From a checkpoint of a small transformer trained on Wikipedia.
Training: a variant of SOAP for these matrices, 98M tokens, 2983 steps.
Each number is 500 + 50 x the weight over its row's rms, rounded and kept within 0 to 999. Layers, rows and columns count from 0. Numbers have three digits each. The size before them is the row's rms in percent of the matrix's.

# v: layer 4 attention value, 128x128, rms 0.0412, rows 4-63, columns 0-63
# o: layer 4 attention output (transposed), 128x128, rms 0.0512, rows 4-63, columns 0-63
# q: layer 4 attention query, 128x128, rms 0.0414, rows 64-103, columns 0-63
# k: layer 4 attention key, 128x128, rms 0.0414, rows 64-103, columns 0-63
v4 124:480529599485434536503418486517506468539586443532475491576526492508460530546603469480460462449513521494504547591514547426604530449546493534494459480431468556556405538524487446499362550570422480
o4 109:587397400442523449477551511570536439470474469468552444482473537438518532560510525514547541524457586537467448506484502529493486546419488411431487517497487437448501478450494602540552339496508569
v5 131:557511519489549369453478536504470572548462403568465547447506594571548427399489473540479580494486465481564534470490436523491559538512553599444481491519562417489493412542485470575443408497522551
o5 114:488445517577478567547447529564529494429456583495664487505461377439468523561470474540547437525502536436557487480573466543520424388441489464512545439556506508477489490498495538421571545497515439
v6 118:532477479427466522500522506428515518568492517465491469434549494430500417526536549430452519489532534568444481553460528549470538487572542523535457438548525567453541474510489439485551467344521538
o6 113:491519466588457538532470474481536513470428493490529440542412517459564589507554414503471545567454496486544497529547452510541527565435469530438598532436506506501513508499525485564519496617503487
v7 115:556468471444519446464435444487516439481613499417516378522481418410451591521482442533519545547564525500497543478431509466453539506462585528479589502487550546473462471518498469518506413429519464
o7 101:567527545472496496393506526556472476510382477559501677576509499523550463455541533447485507455446502490484455529579524604480490474564432492608431507555462477523598488461469488482508543520479484
v8 126:499468480359541427556558456499569477490477466494482546490424561436487573554537515489537378425471466562545444472508528519436575520528520518441481503503443532543473558482440453562530513526508399
o8 112:496607426598558563434483486540483424554564586573509494540510451450476393463472535579390573560525556476498532443602512585530496555469488463563517508490502527459501476395527585512491475508535572
v9 114:442470511522513518474425457573429535499481493425535487555409533537538461489472427538429484475519497397619494521597377492544472477535410482430564536463585544551470527571532520514480571566444491
o9 095:543525467439533525481483474497553454537578545534447508456519498529465510521554593527502466547570512609415517561519599532507526422453483444513479519486492447446627480464470447488556474417552580
v10 099:482505470529511389544526452533450490504471438433454484552523537429528453529452575520466521510461360579459517495542446454496480447527559535525536516584377483535524487447489448467518462468509412
o10 093:498471450549656550438490407369508596482508512540497469408488474515528505474484448557535489535549551450407453492453433544557510470482445409490481528456587563487498468468506520555517511559470547
v11 113:494522438450478537565522523414434492440516472585507483482498485455425624547592575451513501533609419468506415509473483565467515462521458535609460494465553548546547498490563422426479449497517523
o11 112:515488418501525547489526559558502523520457462456531529521456536546439392515536423513416604505306546539508545444541495446431508506466427529401574463441526492383458522485457532497451442427523499
v12 108:484453438488497498515460483543487480557517441548525520484524522418469552505488512579555612491520435526539499449522503437459536486467580452552514542460567577515427434463512467603456442506539551
o12 108:511491473548519435455512470477498509490441562475549465565554538429529395465491451467527457495432546438497459458424492523458431393486493550470482478485471335518511554396482492392529442475466450
v13 134:485533450481539510486404564419471447476545419477486409523488501447510491439488495583490504541523501473448556449429442618480454497530434519542489536583486458494477565575523550490561465428560460
o13 118:509453557508519460518506428524525557522472564552557604533568476537460516567518524371483475456471611598537513511531467464497509529554536515459466503417471506601588461496471482532548474576443506
v14 108:541476537512520478503487580433559536462490420573458370466546449560458585491525492476503565426442486516359508501588491534554488444478444551540510499534509496502510441520484603567463465434391435
o14 103:405460423461416486478579473520471536483560476490543524465413447455532479467501422488525451528501495532468550489392405449481485538556476419463478553514496501486445430556531452425557532553514508
v15 114:525459596573525431496533527479459473539471507493484502505530512541493459566473589450540508477525524513520538436494428460420437609637558544526476417449563410572479486436507480538460477571550394
o15 106:428544441479464531465425509525542449511552481493554477468441483564437559435477417521575467512515564531499454416393531414472501447470463467533530526572503519505473555585396540494571419434467442
v16 121:474513523570481588517504619524563484490590582499559510574539480481523464545488441478524478545529529497429517460542591436530452453514518375533495498480605460539431457508481494436552471459460514
o16 110:558507538506592406458514432514463540528494454537477543508498477619487490473398498528550479442498484494594459513445467548462413402518484596512534541518426430554444465511499530476538469628531507
v17 120:489491518492468439564415433427521447462493455537560521558554513458455450520549545446537443586481439473509502487471421512602560438533492450627452466512525448555388541608481458463512502513527537
o17 110:547385564489540519431541448541442622535535539456514391444387479494586497499436527467554506474438472583467471431484539441531444408461549539470514538457502521436462482429483598541500472487480494
v18 115:578491400537419550543548527530437571499507507453615455481482450444516513494538555490476442593559582537497432408450470562470552517514557442506502490424448508529421489595431469468413536475522424
o18 111:530504585471482472405460521469513395599438522534436586476483520526484567503446423533478563441431478527565550548530527420511442516462479524524512413482547548499577556490548529591544434494551564
v19 144:509603489557513574483592362517452478470483518383535446418466525562439537543442522519503565502472520509457608469472484504493564436500407485482524521495515501484543551461562461411546476488530592
o19 131:522406523451505505495401590459557556540625526569504524574507496424608514480525543393457462500455440465455473549519513429507483528486459480566472476515569524521462459421434507571466519421490470
v20 115:399465508457490496486480558486446490591562504579479425481456433513483569500512409563450560463429522467404450473492548546491469429407576525505499397521539564477571546494432529552515529560496518
o20 108:555532581483425543606478506511488512335410473449523559516567544435462490484497517439465487571496452468486528531489510419561505540544362547500486496516464464426427457589644493504478551430546437
v21 121:510456530353437547569605502537540489500457544453570524453403587529563466473525525559532456451501524509427389474488457492510448471426484475422474453523520530537558582522504571563441466507556506
o21 113:468574566543526465464496451544473538535551461515436456566569351396542527498399454461491528586439458560498597471578463504501520571499400553567545464472488440505364413557488422515529490472518541
v22 119:537406494547539546522611523533533468506468534404445605439475490496548403424453475508486511439505569454457515498415405497536530516532500502476497456462488554488620456479533552459545528562469572
o22 107:518580537489419537376428465484468550507549449586473366543539466576424564453545486486521420533550387450560547562604546558496549426507520488575488553559532479470386498597473429477491497516497398
v23 115:487514509593438605471430532647473510430536510454564538507516513448446552531485481425453460555486478444478495509507516498457458537574589484472522557443555522568415559533473488379617558452497481
o23 105:574474552432558414495465402462521496549520470496421530476509521574472451450537517562595580434538487530457505520520521417465500402490461479546539409454451481484548413410498497627559448539463454
v24 124:452520481643407533469431484454403483577494441527552511465455493550552462489501462415538577531376532450550516508492541565467536493532573479560470534495372531573488589513498492494536459523587539
o24 111:539431454487555505526522506490577536492423589519433482522523547385492507559505550577542498621549504483516474469441474411503534439474537474365459484496594446457567380524519557617421447503519448
v25 123:523436473575509498554496451515470482577513561528574421484518405507484530490607460505493516487468614531384423470501557483534514459504459467529478496458482572460483446522420495547442536523473444
o25 114:532552514501523541416437463540495488515535441480531544515464550419565522430468491528515568528432418507622551416429527482505481542544514561567505491550554417486499525522564558462507494466567468
v26 123:537520522495517587522526566445506435457487536529556509596558556474484507397580486464502455487484515529411392568414577554497503465430567420501584463505531520524546588490534498531414504600488434
o26 114:545561433464436405471544488505520498505446488410452489453523518513562490533455480499415579529405477500590593431576495418535485528476443505518460513460472516417369422516554435563533489483512577
v27 132:399459524458424591523450561621596468524544463466525551472497560497583479421526619599473525545505477489498462450525440563472384534533468447517473504529482568531482499495558559485453446482470518
o27 126:563491496498547415559561435462479600471445506494489495496659428484455519499433436400503492454470593486514522477505484469466493406463528549525466509455466410557513629531389435557477440478471440
v28 108:442484443473605557522521626584579499512407586464539575415499546430516435582451498531470440516507478430527452409435370534428480505483562471542486495514534517557484441570523463563483475504509490
o28 105:540507509556494480518469477421437540478458444594497508519499456547414479450421451479523529561456625489512548570630616510513417345475439539533521495491499472513426543437557458472552459469424535
v29 113:498493492426565490497514557510429494542463423484431523581495544478435499432395564522505463480487519504575529585452457424557557538537607544516505506496527487460537516442499498505583497493486504
o29 102:517479477567438480470506475556523552458499504470623406495475463556493457541554537487479521510554508454485400457509579481520453494406441476421539518466546445644477454496474404501516534433529514
v30 124:434432414499478586458403448555547505555533524517474577449503508501507472471500420495488601552480553494564519510498498449518514436485514444594461481524431475466468428482480536446555524440463602
o30 112:536532548517523491615477552511457490453398510550469440543479533492540465552458506447540415482445387481396459522504551534508438400435542552454482453528506464546476539499516586523437509537415452
v31 121:485435504484436516514466525546462493526502459493483508418489527547512585541439577486433442405452515447536472495557470551373512597602493477524407472420550467576520459370593477471452483542552562
o31 103:442512490443555483526474464491522466497557563583545484558523521505471504459464485530535479596492581485442487418394593505452470470514466487558597417483491449416531614526427463477468449436521461
v32 129:454462530510497458471653408550502530529413572517414496439553563575488530479508522504484553450474578503510505537619527417448511454541501542450524567453499587527451427504515542502550471467503589
o32 121:506520494552491554566479519497521513434492442458525485575495456413537471505521525510515435542462443537518462478390461569413485536467507420531550399522495458513427529423403421462525460534523497
v33 111:531498431504419582603563447505447453410481462462457430451520460542521482499493573532525470433525585464545514541548506423549545513471505504439559502490509561452523473471566550442431471487475546
o33 102:391433432506552482447492597446452553563540545536462508530461516523545537467567487520558472471605465503468503534525482577526593492492461500392449500446488510512498479554430456396478530521595578
v34 115:378498462544556597451422549523500526443436439498583457458506498452531484479525450456465431459443520449467444446588450497445517450524427586524499495447583516381559404553512548484588553460521382
o34 106:494464578516471372583433506524472486516557549559431512474548494536475528460527598607490468556474487549465615547516549506514445453489543469484495515523397524542539557560512487499537478590461587
v35 119:537568492589596439482503494501621527488432561478528539513547522481434516568479487517446443474532537539474547456563474446412504569461427456450546619529532394416472445536454566475510483553534547
o35 111:429431549429485474540415487411452522495563494583480564507481527488554396507486500444518436516475478461568485527472602514521498510561536577576498432503407598591468506440473467473519499450460410
v36 122:517511471511492533492617461437502430487525479593495491453485479488537565466433539465425524511535588456390551412484533521467491558511440488492447550436588580586452492501533532569463464480384419
o36 107:460498509466496463438482507518473588493504564474455515488497545514435534493515456571551404479462487569480502538533415445476559517602503468593620498461463389444527553475538468390538453463534504
v37 108:446457481430499543525598483514473492601470568505395475390486520498506527508403588589485484426464488488559439486401531503441543575507654490473522524450516540577526504405506404526552447516584596
o37 107:489559442576541531552384439481558490384483502431540565606553527495432494429532487428466539555546541434449475482512540530470485536492385501493549417468522367404482510528528411489461544475610440
v38 116:480561497489482552519525640503521501496450523509426476502470550524513416522441444455547545539470452476529494536517542528537539480432498473558513546488449479507400578534451481450530454470441485
o38 110:510492443545431565562482401442452548416448486516504469481497499552482582534486459554534565456516484490448526545512495504520399526480499550419477429431523509481425384568560576488522482572431482
v39 113:404434527561513547514490446538444509544532416503513506457458526540433460469433529511507460630404435548505523481476410503510533395546535480563559467493576523500507468548503480427437556439475492
o39 108:531512514526506454444421547495510485439563539502498386476499505556508498474523473505476489421566494442409483557521535465491462447373437469434499630516542453458483498497440505545517481523431466
v40 107:452481523590601490520469623544492576546409558501498471504543439569583420523549449462446417474496447465477501434528500421540527491554446490485522497497418443487476448514422481466484504595489516
o40 101:546447586446490452562552493460513466461514437562525550458460521453472568453412595568578558605500580465512527518456580575521445480501522465478508523538520486468526456565556455472504511524493582
v41 114:429440505482534478412508444446515512476498511568520544419533545574505522403510537458530452496524575426540505415550535435515549611552502490429554537545570526607512549539466520466490518521454598
o41 109:474518521552432517563507525502468528499486484433414557545536546473459458512525551577512497508549487452450539496470465489478531538524495495595522514462413482459549376509487459532494480470482408
v42 108:495564611443500498541554525484537583580546432473406497534545590501487424418550578598442506504569546538451548491531524486634491410489416497480496492538544492395458521438552489553434446548433563
o42 099:499505482463518433541479522551543510459489415472601460481453455482588541582408492346500493504477601391506521517491474499533463525490480434498491482470395490529435538517442507466511561462601500
v43 112:479589505511482593387458441591499496463465486524531568430510487470632478465487534464493571521535527522581554457478477417571452572604429537479500502402563491479519480467481484474580529533477460
o43 103:447458518473440348549489545510431447570548615498523428522542421503513586507516514533600452460468477494422476562527498455496540479468581475538519454552481481523660571549489527543563445424511503
v44 113:526557386511416559518563559573518462532383537503509471530435538421552523527492439542459484456535553544438514538459489477485486503457476535503439533470467477497516397569464451485484481476531457
o44 103:468432517426549400520420465497502542456495515517407567494550479546457522509435508505520532430447422557487477503595486527454469552515486542536583471491524401571457555500522580544518461534463561
v45 105:558545474495399577515506452468450439492543475486489491426402438607556520488520542549466571452463540531460473507478583491552567592465583559494430462442429525560466482469522435508449423479428527
o45 102:464457480421507483450413439508469494470486607498487540509599500394460562464530401532545459509486380529424468450480437494506502512549468520464502534577539443457489500573482579448565512488557472
v46 119:491526518534440477624424467486491444487489506544520519427556552451445576485553579468451428536512505550414534491417446533548452505461439353528460533556497456400508514527516547492534571427626565
o46 106:513407461426541492488535579436518492526511483541443487572488514519584453553496467440550522548464554591676504513572482469445494474521564616418565496410505512527458548534491448511419515566470435
v47 110:459543450555502586489565567538480498430438483366419553458494525562523412489462519471505565466492507517522499480456450486455539498533413512535525503529372497443571539417501463408567417465503511
o47 097:512457458530491509562415480436572531541522495646481483488536432506450547533496464462511500519527461442426524458567541557486473488453531421499504513480594519621452470547432569503463552542465449
v48 131:452488610522484480436420549471623458516559644527495410529473468414490528561542420514546567535474448477507463505494509478470412442463538497497605465513420523516543559555515517535518425490472400
o48 119:525526529503500492588555502499500507472368488472410628464538556487574537441460635427532494536431537489487527453515521537514558572507424461426490552535441504495522485483546464536480536521441498
v49 130:453512531574556441493498565472411555607439491528408522540489413459432466485445436470520541574497400414533542485534515451490416432444473385663503501522487504579495529517475498566547556509566410
o49 119:564546522515511537483438470550544536405549531429488480482456592525456421496475548506473438484526601501444485489473479415477521425448537553386456540484491527455442514432521554494477470523489516
v50 105:488536475430517484509524510577491484506502523417590559588445483626531424497515496519461416552480539634454465576425443474545514524464435511458499491503525555474470497460496478514463510469440570
o50 101:510477545450454482484494422430441472495489373508419489467522415459539597566492367506493553485510431513465423507537561573603462628532526482584477517462549460538528445455559455447462525480447571
v51 134:488540531419448486473519521467547501438530460491475556518445527456551430551466511508543526472473507528531473444519479560421451529525474582397468497498492490421515574464519444458472495563540492
o51 131:465459504617514581548419470537477529557531482562484453420511457520408551550460462427527437519497549437475507474475503505530556570498499475505504401489532529506554515543504528456403479436541486
v52 113:479515527487409553431463516460490570483557478565514522496534544422522526504502475438443499494485523450538478489472577488516501560526534491543443587510383411439505577519421509492575399538426497
o52 116:435486448472581411619506453547500437498439537453554467417462504488458496448501588465540494520549461458468453457566455405494522400469517499515516361492542545507555535535539605536451521444522474
v53 118:461513475460483490455551366487502491499470477645509541514508552529513563465479507436556484538513497512450497473478478484433418564526484522465545519499404453409610521455381562468534458548603367
o53 107:508458548545548457461555636527508533501571537432489406468463415417494444491503480568499463510494409505534492450493440461445570514463501460587508445505542448541468532620551423469459520497405546
v54 116:550550473504495473595527409506525455449439438569510546496522534475612502524512603490487586496566502513526520427407515516483522608405529542486515598481437515491490461454534516542460423532493483
o54 100:360446472476565490453544576467445517602442624493486442513525494490471439559482464555549462529414462450502507503542513497521495455563511501480539485478496458527453528517484526464440465451536455
v55 091:492491552611513539596494500594446454519635539552370513456557497445488552542492552536480563473476549552501488515417535457497522521472545368534557502506508523499462483448560542454549531472476614
o55 088:551556481471554460524531465407498374465426452502487511584544607633546457574600521509549463511526490444601434526547524475515534451509484569461514475458533499517428478480407498440474537559543463
v56 141:530445548501405484517486525542481556476565488475463494487499470515591512570487547539419595495518535451541450459492537603554466500354524537484504548556395520561496542596538558484433483447442607
o56 123:389587492496594570524573430463444413555350524481484488438602492572419506592527481413519493506506398514516507526458476494494510494574438463480496442447544518476469443461531528509457436565565397
v57 123:521561387440577427596461544552477456544509435452428482572483513424538427516450540575502559432452485591561523530433503524588552523472467577468544520517456482532504502492522441532512468543485471
o57 113:455473458544471485458472379494462522483493558476523541479487477575456528544576540439515577464479560428439422477570545531570471546475471494464396524430516517433572483457523524464505594448512556
v58 113:530483509459506575463453499439640433453497511581525470467532461520513541427505556425508444502532444355538526474581537526531494601539465529452510432523633430553493542542497523449443476508601490
o58 102:508431543524399528521581620578459595492540517461498539537471462463474472493449496535477535434460489611559579468444477448462535502532525536504559506516365466474521475560436420522542489452487503
v59 119:539462504577537453490560465538485555516607592440470454457499462522533413537500516581567509524471494579538516496405444481452508527503558466493535503565452430515503500413492608565550492430530450
o59 105:414590516487489491478569474387520349473523397491531566619519544471514579451542492413527459489574556414463457492496434460545549543466513530427438499489520481568510525542443419527499612487485539
v60 113:509551447546450465536473505550599523582487565477565579498390518489532447536525520575528446497524532512487504525473496471436430538422522423424406515538442529452535427517497564443525491424561489
o60 097:532475570419625441468481460435498522451513442546453484493555545489510506538462553491571555520488528427541481511576491468529526521516563580441467503410496453530462543523477434528423528502414490
v61 125:552425486508524532518589437526525599448555499524448484422520464422497563495450553571416481506525502590402499512491528424469488537536467515451500621503424460421453428532460505521398538549500465
o61 110:474595421534525469424443549509520381536539465574572472503533535536491457467489416430544504415569597542589432526464499544409525624511494467536550388542594448483583603531531429459564489477472568
v62 116:530488491511512417555480439565530463387460560509534427598483491477577515571459395434553528439431524516499523507449445524448513549493514544401510526521509571534506488516411573484544540497515400
o62 104:455429513500497542399632474511452446524560497523467557532435480444487456448580622512609519451559441526494423494524523490483494508480500570506523496438479404476525470503468492525430484483462573
v63 127:440510410563530457448572520492461495530527466474514429552517490543524454438470530552562549455401455492497465582590487495478618415449439593606514445458483611471553496450574545507564527460535512
o63 114:520467564536522482499488444471554552463466494470461463491547523486560556523574566486418506510535449517429524477397493549510410537546528399424444517430494479449507507481487469453469585494537533
q64 093:528514437437525471539417588512488519452450547393464531472490389541548549517555404481404509487475495523472530454623477482477469510454595449525410523463485577527511434437523599446482484452560511
k64 094:526495567494475426493485503597407543470485510566476421574490444503567550544492521510515550550400535430479479403553499433477516529520422442490533486507572567498482452450388563522544458389610555
q65 084:470407552522461475525465482478418397469580500440470433408453467503503471458454522435489514556492564455431477536467493512454476454481486545432530391386447532360521608471501406517518517537391427
k65 083:441479498545523488426558555480449454522555465607531484562400469483412417434550502431609495464499530475425491492485553531437483454476458588533531524457461488485477555412569510573556494513480459
q66 089:584493468501447495563481464549508622479593433475429371536478454494627564588499544501408482512541439501537503468543465550504508501491522553476489498430474478472499527600462485498537582558558521
k66 089:514439476525543523435499496491432512488534448463551499603564447593571546546522451473549421462542559572569414447507537549452423487408530453476532505388547551522497536445502438512511453531492562
q67 088:525487466494515491526575497525538464457570461495463513524466429476540457515646439452566462430465526567514565520541512500430538492506552433536559450529556441440480587439506517590388507490496392
k67 087:492387584500526445494498432489459430504433468458445478507571591532532523596589439454455548481451575537462452527461504470530470529457491468502518478430557471434445566450497418521540512446465467
q68 077:478582462502425456477409484486424445480585440559500523391488596523528521449560496540652446416525502502452519518460548497522555519510457546552483509498475472522458485499485515596518559394461573
k68 081:513507484472490422432469467462449451526420491448469557502414533491591481541526493484521503425431491503509490583457432498570504499579564502516557580521509499528517651506457506467531536467393536
q69 079:440551449483515536486470369433526464381495544509428527432494457558546515451507584507511552445498439479436528557400560536528528553497486538469456527556456570497528499470495533457499563552429514
k69 078:494526492509478540574583437361474555584457425481499465522475522491550378477506546497526542456531486468421457579535515493497573482614509595532486529466534594507508528471463491461520576496496543
q70 080:473614476529439472523513471517463532549494472457505521509555426391528563614526475477468510444396501479444493509575508494515502578461474556542585476501502449390512516560421427511512599455488518
k70 088:475441503497465499460513481611477405491597578557517476493591476480540447602432520521485536543457503451487493500533458602583493578473563506556595479377529499436504565534432441463442459445532438
q71 093:458521490500550460503495518511501520533535443502506473451481479441474533448461560452566491508419548472434490523409531487485506509421473446476505424493504486479563479415476480511438401370504495
k71 091:428516584476490534539550476401489534486476468609487471474497565473537492472507493499434473520462468578511429541557486377407654494531508488429491467526497440503489506512498471550503461486523505
q72 081:447407466540494531525473567503430562459509488466610462530583442479490492501548486456440392477492458371530493474466485570469593431424546432452464544502379561500505388410540506506459479544449501
k72 088:463501497482487521518441448545448552471549502433552511445496460473626431545566504513547471457544519462491492447577561564519529468535511458479505557560480485487470446459516560538593497503524493
q73 070:456552525520490468465430583464519480594429452567476383534397539489555476471481570505415488462519570491560532525516467564463537538533470425434530503510522501575545591572483534512499524437483570
k73 067:503546550445487500486481573445527502525565497541552495488549525549430509553524517487535478522510523494502457416472539494466479622473483514511472475479604449493589544585471500424504617456477632
q74 085:563512603502487546549415569480525431501480553521547380456429500511495495483495425501499553488453584432457510511433547443481544531481452462421495482535533519416441474442524556548472438585588490
k74 087:552573535530540517563571504430509539437483426537451472482531582462486465499536500512477616424419414489472609453501619464477500397500430490486568455541517478542547586559462473482516535523551486
q75 080:502460600467550483530555450488508388449453538526510492415593431531482492507498538531519571514449467464513534510552427605604476592529430512463653458514506496553522518526514526578562461458450535
k75 079:453472533515446534445549453445540483408474594521410473549531508553471470515468464533499482491593433492560558519493442534477430531519467566450421504529470529473498522504561524448439457491558577
q76 097:470485518570523520529473519520501532440549438453511441493563492518466492521558430557497437539593412372493506485603484553569444535389507392486550518486430569536391449489442401464518514521404533
k76 096:521445461550397500514477453520429524488539621451432471561460438558420552440493555481468447533565460489513601454546544568525404495522445496504468520494510540347420409535548518437550543489524503
q77 086:555591472513487511573524491418532578485460480527511503380487521492522542466449598570483524475485531485484490528477460479487419470532471562587461537541531486514572543531447513405508573480530472
k77 088:544468577447426513502536509476522434505500462577532466470504547557484446530404486537587498432505537460468418594498468528485572502471541533499458477500527513466574475508520441434455565469433551
q78 088:529469555573455496490408491522517425511504443500499508440567533483404564537564462494477496456427514558450484502405502531487482486504502521522533489631355535556543508484467502602464416509497476
k78 080:453487482500455466498605454489433571498561451444451591502435561511599499502569473544472496507455505520400488483455503529528498398638523528558504509542400458507371495463549507522410429515529484
q79 079:546427498511557456499447495456440518553628480498458509453473487557534524446656460373505480523539509462509472492473524567465580484453477430442480564434504524525563522466604515527536447541484509
k79 083:474477424445510479460506509366484593580525457459560528438442507470565469485561497420511495506456494513525449473516610433463459472499423431431427490562539468554484558482488571516441536478505584
q80 077:552617533471570511556522487495552539433527558491481458507530517493461472481497447505497482507613552439480482485557508447498472511386484653536448460546462525487470437473532608452533475512480423
k80 075:556559505493493454442546394484489493492488457548524572526501409380499517463440510536618543517489605453435450485450523485478574506483488549554484461482466532576579464453453637497596497501573494
q81 080:626443477530643512460464551483520526580557486593489376492507447537548404543467463459558505452472547419551476465459431443530564498488449531483499461483454435607408560530553577412506651588577540
k81 070:401498553505537483509521554501449566485528423450450577481416520546538449580416507413527479442522459583565590489510562463458476514431321469513597556508410530533674573457550528450534530510488422
q82 075:523493497511525475434383514507495599482585496512494538469546539592445552537465439560464428467566459432492563505495535605566558526539494478541488529554602512503439423553501468466497519570455453
k82 072:553459491513503396521439429587503575439528502464453499534472487491545478559465462512562497521589495505524437484469426523477428420427611453460533533467572478507500520516627519537480547578544427
q83 094:452417478610531474390495556493485450528582601570536482483450447472471575448552526476376467513569465469493441564443469572573495479483484423471457505507515525531537513538556449542474510552502425
k83 095:445498493471447492419425535500491539507517476475536446539473496527399553422536541482554447482454588508516490498508485461457445492560503499495427554484517544488563526480543535516516537502500551
q84 087:533536549496497484407467482531468418449451417493519392504547516589483482525591521506492482560491523449557501516493602493611464472482537514544497467521432525464452554529477444507520536498466415
k84 085:548515475561468533473493441506451548460467555477431440608457485573484469531537518389459467548507497494581588504488527512453506442494493506562496521498445433515479537460485457528499488483535478
q85 075:574465534456539512507589397518511476536449508519498599453530423572460526530537590532413544480467510531517560475484449399557561516487481463550422532452548468481519417520493519504510560444514480
k85 070:482515478614499545490569482466426540459394503493460612444607569539496426577484442529458457463486517452414521463543420423525604510511500615425487462481486529539430433588486520493502535525490515
q86 085:534499503506468521575524457529517447510534492505502502493460519620573544473512618621525519558517468482535527473466496586516572544505523524547411425493453540500417503467585508491459522485460463
k86 081:547476480554527561554453455516500403557560507561511558472571538451593517439464525554503519500451389466418492503483451612498518463479548471494511497494454500602410490510456536470568457506420481
q87 090:470535437575485575481531589496497513545382572573569424524505579452492513462464528503426472415552459501507564568459526524450396522625507475425430411538448477484572547519493432549497504484552490
k87 084:531534477425588547471496525479485436492510540449509468482603505511428476495618488534628466553526511499518521446504509519543504409478576455599490449499464405420479506480508467516582490540472505
q88 090:459492540436479522506439592469450480442481439495544546538486562491403391463574509477571472449467515551463485533500536347617524547628474500511418454533482440546427436509519468531574440530444592
k88 083:484624535519453541561397517379521461514497551429542563445529545384503522548521492579437498577405438536431522481543454469576503466566445416476516500518441416594564512468436512532479594514509480
q89 086:563595514515433556539471491482538507495462443526455553507500395482508586495623502505467514511437446426454529470557500525398461550530485532547546515524467423549543550548477531473424581529527497
k89 084:543553523467527585440583488499500471500539500489505561502609666492589544545488457594484555524489505481534541471564524600514437536480509518535475476540605536460441508487392486468463586441482477
q90 093:461504452605491416560530440526524522518472492552492530421530516453400402518417468402525509446449457456445564588461480533496459418525461458439533465418499467423384502479547527628514499502525497
k90 092:453461484514499468508500491575501476585488470494552543474411507613495466484627521452613403449475442547497529537573526506574557461474525439494470570425479488568475502529556556526468377568523464
q91 086:574499528461516575484475374409464536528494527447504485480607563473530393477565428539514588447542473570484434570522536511465497531524539501549546456475474500484484564389507489491439576569499490
k91 083:476399448578525498495554457523507466536472523414462534529538495461493573470516537411524511489494551548454557531470588510450456490568476416399522375515481514537515478494489505461487528437412579
q92 083:411444452593395470574546427508481550545550474521443449528529472392554481515572547524434478470483478487491502522498579537559511537501491484514439497554478448538509539422421571557427504463566493
k92 088:492500543471491524489411473512388498545579494472487461490576564569546477538502488575481497485466558484465433527563521546508531532458507382581469452538501494419450568466441470595512478548529518
q93 098:520541489501485423502509381524523445526571499486440519503538537490484526520466433523545532499602458474407472488576484514512500531407594619498518553543494501520503473468435534469518462481556404
k93 093:511488445564457480469541420481534489605491497523493510495474445537477492439432564490535496553497494483429488528510528564452481474511508618506462413478600511485378541558407523485565444509560449
q94 080:423524556457455518411504438510474541544502389571526481567563541590536545431419536491495458418476534601481507514515529518546397579638531533478514487557452521554512580536457538462452514566480505
k94 072:385509514486494492472467447412549472560455452496421545499621528602524456495565517463490539529555537500458455467507490494475462420571503520490543492508504417468473470484451375441543556495607474
q95 082:421551509547447503548454471594490530487451565499441494521489522571506543441464338549420450592596507423524554441585534525596545543389514492466485509471517465494430439556541499473431448461528614
k95 082:527498465505483461476476499525487501543435516515443474500513471427361526480500480531522474594522470515518521397483417462567432578428484509514392454449449590518544439578558567443594406434628573
q96 084:445499479571545580517563560451480417501498420477466414508485536409491566524567530523439443528611583488524456541411531489501541554503418417473545598572467545548423500503634463478430493486462551
k96 081:584550477530431537498509536407479452531462491557476497515481483532558539501568595574418481380509456535549515491502566457487454524482563477525452600598505455456531538416492503454430597484493571
q97 083:576472575460436479532513497527396542443573567527489447500511412504482420494527466525427549454514515476491571498478486576497517459508513518568582439460532407566432431539549542545507469526536460
k97 082:501429479494445412510475462501520463348521488486389503466457443491509356455495520471520491500398500536520503470451517522428459447465418485543474511440491463630565380511564605488462400519507511
q98 074:476494569467524481563507528510507534538463568498545400505503467512612554539498535530548508494598389552529521525494497588496595354493604445598624525484504478405581533535509327495519526525455412
k98 077:465408479480529449526522518527457563478515538531529451511498561504528589472480495469568528488553493413563419504397493495540347410532548524547445490473520451406451489518544431419567508472333472
q99 089:521528524421493550565535548517502496616432494494454475498506576510496501505384541431427522391454552557494476564389441493508405450512510495514595404489501454597523575520513555594445569583535485
k99 086:443507497457444471506547545577504441451482515529483549561533458565513481540461520458448461440492491521558510476471446516505538395474454477452556459482483476607555462400540472504456410578468517
q100 076:417494517491454522549554527472520628492483506512403494507506557476486436532526500481497505526485560516479473540502481564489498545437566479388410553448590455457440440547514448510341441491457573
k100 070:479543469532432486480486483579557441499476554543480501443565439514379512539526497393533487531543423663475522499455481555572541458561485453411426514523550512448555428496534500568489362496447546
q101 085:562560529520441550523475495390473488505477508432467628512553543500560541560529536566440534568490544477507518572558460505514560573545563410430485505521548503500480510448428419500544500533488518
k101 088:578446440554468611503470517483569514482615534500434479521537521444434476519513499468514431569485488477531513467489487542535455475561538506467522517506556615381406538481499363533500491521386587
q102 080:456526538513462540490479363514465372563449527471466423504485493467606523518465534514453486479462467534465565483433475532619476542491505442514513475467475507413623495545365571661487559474550517
k102 075:502490478458576542486587565499446488449525486436501430560558498441516407535511548503512533493530515444544429451507447548564461600502479509472503452444465488520484595542420434496481495588413553
q103 097:576453512473543458433472558512495478393560436525551360488486497512550481522530532426421534486575541451528505474447497444513545443449439502508556591542500554533442469478485519549504501480536435
k103 094:572514518424486514462492583477423579475435510488547524524461470491605477489578440468534507457488484508517496499447578414436491543528522528536498618577441600564552520498479503544453485570480531